Weights of a small transformer language model: vocabulary 4096.
Each number is 50 + 12 x the weight over its row's rms, rounded and kept within 0 to 99. Layers, rows and columns count from 0. The size before them is the row's rms in percent of the matrix's.

# layer 3 MLP down (transposed), 768x192, rms 0.169, rows 518-534, columns 0-63
105:56 59 51 47 54 29 41 43 52 34 28 52 50 58 61 69 59 66 54 37 50 37 49 39 63 67 60 53 48 60 46 40 43 51 48 53 54 59 50 61 55 33 48 36 68 48 56 56 44 51 23 32 61 64 52 43 37 60 81 28 70 42 56 61
102:57 61 47 30 61 63 51 62 30 53 48 36 59 55 67 48 46 54 66 63 59 21 40 54 66 32 56 33 46 73 39 49 60 36 57 52 42 53 44 41 46 55 41 49 62 54 58 44 42 33 47 52 48 43 59 46 43 60 53 36 57 61 63 53
102:48 40 66 49 54 38 73 45 51 48 44 40 59 71 46 67 71 29 33 68 69 48 47 49 58 61 31 23 48 46 59 38 64 27 48 58 53 56 36 54 39 61 41 39 46 45 41 79 69 71 49 46 51 40 48 44 59 40 37 41 43 50 32 59
100:57 29 37 66 45 41 45 59 45 37 45 33 55 67 51 65 28 30 71 51 57 51 60 59 65 35 47 44 42 57 26 63 50 50 37 46 55 37 60 44 39 52 43 33 33 58 50 59 60 66 35 34 59 42 62 35 62 48 45 42 50 71 39 44
097:39 52 58 28 54 57 59 53 41 31 24 30 42 42 43 30 68 50 45 50 31 59 57 45 53 43 62 44 49 53 60 33 56 58 24 31 30 40 57 70 40 52 44 63 39 55 63 33 38 52 45 55 53 48 36 59 42 30 52 60 51 46 46 56
094:65 33 47 21 59 30 58 61 46 40 44 64 36 58 53 54 40 62 62 41 58 36 62 58 39 46 62 65 42 71 54 64 46 49 69 40 47 53 56 68 40 80 55 36 38 69 36 54 36 58 49 74 60 58 56 61 56 40 51 56 57 43 58 50
102:52 34 59 52 51 50 39 72 38 53 43 47 49 53 44 55 57 79 46 42 47 59 36 44 37 37 63 65 55 46 58 40 63 50 40 41 77 48 40 66 51 72 48 54 27 52 59 59 51 56 40 46 51 57 46 60 51 62 51 52 62 82 39 40
105:49 71 86 35 47 57 42 67 54 66 47 35 51 70 33 61 54 61 62 52 41 52 59 65 59 60 60 50 71 37 54 47 43 49 36 60 51 51 39 31 52 48 39 41 51 48 64 57 63 41 49 30 48 60 49 47 43 57 56 51 60 61 42 42
087:37 64 43 57 43 53 41 44 65 34 72 39 43 47 65 49 54 83 75 35 49 43 17 40 49 23 48 31 63 49 53 52 38 45 35 58 65 44 59 48 42 30 49 51 50 54 43 58 38 65 37 68 57 49 22 61 36 46 43 43 51 56 41 52
100:59 33 39 52 57 32 47 63 36 31 47 61 60 39 27 39 74 41 72 43 35 25 66 46 52 39 42 46 44 50 28 49 33 39 38 69 53 65 58 38 59 65 57 40 59 45 49 35 53 65 49 48 79 32 37 41 63 55 36 59 53 56 53 47
101:48 55 31 37 54 55 50 46 38 52 41 43 59 70 62 23 39 41 46 33 25 47 48 46 40 66 45 57 55 48 58 48 53 59 42 34 53 41 49 55 47 60 34 38 47 59 66 63 60 58 49 32 43 58 51 55 43 44 60 49 54 64 40 35
102:44 57 44 66 45 38 61 51 46 88 67 38 48 48 49 51 46 40 65 51 49 36 48 70 49 47 38 56 47 41 49 48 46 38 68 61 58 63 60 55 51 26 51 43 59 41 42 64 68 41 51 63 48 48 48 38 52 55 36 32 57 29 67 34
101:60 62 71 29 50 36 37 54 28 52 59 31 51 58 59 51 49 59 64 58 61 37 62 53 70 55 30 58 59 61 44 31 72 54 51 44 29 61 43 54 54 34 47 60 67 70 67 43 44 65 63 52 46 48 55 63 28 37 73 53 36 72 44 41
096:50 53 80 75 49 47 55 55 50 51 61 62 73 43 36 65 61 43 56 45 50 60 75 67 47 49 67 76 57 44 76 45 56 61 74 45 68 48 40 57 48 60 39 50 40 33 31 45 46 78 65 74 44 26 78 49 48 64 33 51 40 60 66 52
090:58 32 53 47 56 67 53 51 36 41 40 48 79 45 51 53 48 46 62 28 48 56 67 72 53 37 64 43 64 56 33 22 33 64 45 48 51 48 39 79 53 29 61 61 51 71 50 31 49 42 52 51 46 62 43 64 43 73 54 66 58 37 56 56
105:51 72 61 59 32 38 49 53 36 64 59 63 57 38 52 57 47 45 46 64 50 57 50 39 55 51 38 53 63 57 40 62 42 36 71 19 38 64 58 58 61 46 62 56 71 54 69 61 50 53 64 38 54 33 48 34 60 41 60 26 40 41 55 36
107:43 59 64 46 41 50 72 37 45 47 35 40 38 46 56 57 63 41 33 49 43 44 40 31 52 35 61 16 42 50 68 45 68 61 55 59 49 37 46 43 37 38 47 62 60 51 67 57 56 48 33 40 65 62 40 51 57 63 50 33 23 45 78 66
# layer 3 MLP gate, 768x192, rms 0.184, rows 519-535, columns 0-63
104:49 53 53 42 27 32 60 44 60 46 84 69 44 62 39 33 63 58 47 66 39 46 48 33 61 52 66 44 26 28 53 45 46 47 40 53 26 58 35 41 50 32 41 55 41 66 63 56 64 27 51 55 45 48 37 50 64 34 62 32 55 55 52 68
100:75 65 29 50 47 55 48 56 46 51 61 65 58 43 52 34 71 52 72 38 48 46 70 42 50 47 51 38 38 56 49 45 42 55 58 49 51 48 50 37 39 54 50 36 59 51 50 33 50 50 23 34 34 80 80 50 58 48 66 63 46 29 53 39
100:60 50 70 52 54 32 53 54 59 49 81 52 81 57 56 45 39 53 77 54 67 54 65 45 52 48 39 61 46 46 60 56 28 39 38 58 61 36 53 43 46 41 20 51 60 54 31 52 66 62 48 62 39 41 54 35 49 34 43 46 76 49 47 40
106:28 60 60 56 64 70 52 47 43 65 59 52 22 31 43 54 55 52 35 46 32 52 68 34 47 40 47 50 59 39 54 52 62 59 73 39 28 70 48 72 36 56 40 52 25 52 58 53 38 41 47 57 38 44 46 38 45 33 59 52 55 43 51 40
101:41 33 43 40 52 41 47 59 37 36 50 41 25 48 58 61 42 52 72 50 50 44 53 68 32 46 55 46 60 72 79 49 55 36 65 52 47 41 68 49 45 65 61 50 48 49 41 32 41 60 53 63 57 48 27 46 55 68 59 56 60 43 55 45
105:66 42 36 58 61 62 62 22 51 46 49 75 73 68 39 53 56 36 48 42 62 66 38 62 68 63 56 29 50 58 39 40 44 43 52 59 42 51 36 47 51 75 28 27 40 29 54 64 44 44 45 57 67 44 41 30 43 39 64 41 38 33 39 53
102:47 52 36 54 30 73 56 63 35 45 43 65 43 39 66 43 33 39 37 37 62 42 40 34 54 43 59 59 46 56 42 37 44 53 49 38 41 54 59 47 68 52 48 52 43 37 33 52 62 34 44 41 68 60 52 74 44 43 69 47 58 40 35 43
096:47 52 44 54 62 33 18 58 62 67 61 48 52 34 51 35 43 27 57 65 51 60 48 42 39 51 35 42 59 61 65 39 37 29 52 51 52 48 34 28 37 40 58 54 42 56 41 90 61 62 39 39 53 39 44 33 55 51 59 60 49 57 74 57
105:42 56 55 31 51 40 43 59 42 36 48 63 58 61 30 68 69 60 49 49 41 40 47 58 20 43 38 55 59 58 65 57 36 40 55 57 51 55 45 58 42 99 58 58 66 55 68 60 52 49 38 50 43 64 56 43 50 52 33 39 35 51 54 67
104:50 62 55 56 38 51 44 35 41 48 36 60 67 61 26 20 46 40 60 29 31 43 62 55 40 56 52 69 57 64 70 48 44 59 42 29 30 40 33 45 37 60 52 60 67 65 57 58 53 52 34 68 54 53 48 28 56 37 59 32 47 49 65 33
105:38 31 40 51 52 51 48 52 42 55 52 49 49 47 39 47 55 64 36 40 69 59 48 51 84 56 63 54 41 61 44 45 51 58 55 48 36 41 64 61 52 49 35 54 42 65 54 66 61 40 50 31 61 39 48 39 58 43 41 55 35 40 63 43
104:60 52 58 56 58 61 55 56 50 70 46 36 56 42 51 42 52 45 43 55 52 40 57 35 69 53 62 68 46 51 34 40 34 38 48 52 83 65 36 15 52 50 59 71 54 34 52 56 38 51 42 54 41 55 26 64 53 64 45 53 73 60 38 43
101:69 51 60 45 61 36 49 44 55 29 55 40 68 55 58 72 72 52 69 31 42 69 68 55 43 13 53 60 46 47 53 69 44 45 58 43 59 60 49 54 30 49 46 43 39 38 44 53 57 63 67 64 46 35 43 56 50 59 59 46 27 49 52 44
096:67 46 57 36 26 37 59 39 50 56 53 59 43 60 75 64 35 51 68 76 71 56 30 41 60 61 50 42 40 37 61 35 51 58 47 39 66 50 47 55 37 37 38 68 49 37 35 66 26 73 59 40 44 42 55 60 51 54 53 56 60 59 64 44
102:26 43 30 40 42 45 59 35 41 48 26 44 41 68 40 57 41 35 33 63 52 49 67 61 51 63 43 25 55 64 58 63 36 63 49 61 53 52 29 39 32 41 57 43 39 57 50 55 46 66 56 53 68 57 51 59 55 49 32 67 56 43 56 47
103:67 39 70 51 40 63 62 56 57 45 49 56 62 46 43 51 54 42 63 63 54 43 50 57 44 48 49 41 70 55 36 44 62 60 51 39 41 40 52 23 44 41 47 72 53 67 58 47 41 49 56 62 56 51 54 68 59 57 39 76 40 75 44 47
104:58 57 56 58 54 51 42 39 33 54 46 60 62 47 51 19 40 51 41 40 61 66 56 69 50 46 51 55 35 58 56 46 34 37 55 46 35 33 53 73 60 58 63 36 69 51 51 41 45 60 58 43 29 52 49 61 44 59 47 28 37 27 41 66
# layer 3 MLP up, 768x192, rms 0.186, rows 519-535, columns 0-63
104:68 51 67 42 75 69 62 51 27 49 54 35 38 43 77 35 54 53 65 37 60 39 39 50 34 48 57 60 47 59 54 49 71 47 56 67 41 52 47 47 70 60 22 52 35 33 57 49 35 66 30 62 52 48 65 32 56 66 68 58 62 54 48 47
099:60 52 37 49 42 47 38 63 61 42 55 56 45 59 52 36 54 50 47 44 55 55 43 57 42 60 39 70 70 61 65 33 39 56 35 52 58 54 54 68 39 62 53 51 50 40 60 36 73 57 54 58 41 41 22 59 37 53 36 39 53 24 53 40
101:44 22 48 46 36 40 61 39 42 64 40 65 35 29 44 24 36 28 36 39 69 60 68 38 53 65 53 45 40 56 57 48 54 63 45 58 62 49 49 53 65 30 65 29 63 41 41 57 38 53 53 56 58 48 63 28 56 69 41 50 51 38 53 46
096:69 45 64 52 47 74 66 40 16 58 43 47 33 57 51 53 41 34 33 47 44 36 35 54 46 77 45 44 44 58 46 46 75 50 45 33 51 66 59 50 37 58 56 60 57 40 63 43 42 42 74 42 64 47 37 74 32 47 61 51 66 65 55 53
096:42 67 43 46 38 79 74 47 47 40 59 42 78 77 59 35 79 43 36 39 39 49 64 43 50 62 62 41 63 68 38 59 65 63 33 58 52 57 27 46 43 60 64 50 39 39 61 54 35 53 64 33 58 47 66 56 71 54 63 54 44 53 62 55
098:38 76 28 22 53 46 45 44 47 50 56 57 73 34 60 53 65 48 46 44 44 44 52 39 69 47 68 61 67 62 45 46 41 34 47 67 58 57 56 55 51 51 63 41 36 46 57 71 77 70 51 53 59 46 26 65 35 31 52 58 44 76 31 57
101:18 68 46 42 61 60 54 55 47 71 49 31 65 49 48 62 68 57 49 55 66 52 57 66 47 45 48 59 44 56 66 49 69 55 82 59 32 68 59 36 52 52 44 38 36 38 57 61 57 58 55 51 50 45 47 49 50 58 65 37 59 33 42 53
091:43 61 39 60 39 25 57 66 56 53 53 58 53 43 38 43 23 25 28 48 19 65 72 39 62 35 50 50 38 58 43 56 37 50 64 56 20 52 43 51 50 56 58 60 58 55 49 54 46 75 72 50 29 34 62 54 50 47 48 48 48 43 64 63
108:45 44 73 49 42 50 42 53 49 39 28 59 64 39 63 51 52 59 54 67 32 43 55 26 34 48 55 49 60 31 53 52 36 50 33 52 61 57 35 52 58 65 58 44 44 79 70 64 46 53 42 74 42 52 60 55 30 46 34 47 53 61 43 60
107:52 70 34 53 60 56 54 67 39 39 41 45 46 48 40 53 49 45 69 70 36 35 46 42 67 44 70 52 53 66 49 69 40 65 60 66 59 43 40 64 47 54 18 43 57 33 65 32 50 54 58 71 48 35 48 70 37 37 31 68 51 57 35 49
098:50 75 61 48 59 45 44 54 38 56 74 30 35 42 58 42 43 42 59 56 43 47 35 57 36 51 64 45 58 57 58 43 49 49 50 71 49 45 53 67 49 46 53 66 45 43 52 65 44 41 38 43 51 51 57 63 34 55 36 43 80 63 70 47
104:60 42 40 64 36 61 40 44 40 50 55 46 71 47 54 40 55 56 38 65 74 54 59 78 69 25 76 21 24 31 28 36 50 44 71 45 48 39 52 51 62 49 49 42 42 33 34 56 41 67 57 31 37 62 41 12 42 49 42 42 51 61 75 45
096:45 58 48 53 57 61 63 31 30 42 68 45 55 56 71 73 56 56 53 53 44 48 46 65 46 41 54 36 47 62 41 45 45 67 33 50 65 37 68 38 40 57 69 64 41 20 59 47 49 65 44 30 79 53 54 52 47 58 56 62 61 51 57 49
092:50 49 52 64 44 55 50 52 48 50 48 42 46 41 57 54 65 45 34 39 71 66 50 60 46 51 49 49 54 48 51 49 42 59 61 54 34 53 43 49 45 28 33 45 41 46 58 32 66 34 40 39 38 46 58 59 33 41 74 68 61 37 25 64
102:28 57 58 43 49 43 45 57 46 36 30 49 27 40 49 50 66 45 42 45 52 58 39 51 57 36 46 32 51 68 65 57 28 44 33 63 39 59 32 84 56 42 58 48 35 56 47 42 36 37 26 48 69 42 53 65 66 56 39 40 48 39 51 43
106:41 52 36 84 64 58 41 50 58 65 45 41 50 44 48 61 59 44 62 37 48 36 54 48 53 29 61 68 60 51 54 48 53 64 58 31 27 42 44 36 56 60 45 65 35 45 67 46 73 45 43 60 65 45 49 47 48 47 41 68 73 61 71 53
117:53 45 60 43 52 50 31 56 45 65 43 44 48 59 08 64 60 36 65 56 59 34 26 48 46 75 47 52 22 34 33 61 41 28 58 60 36 45 45 36 62 51 34 52 54 45 29 56 64 30 50 39 41 35 60 44 51 37 50 73 60 40 45 65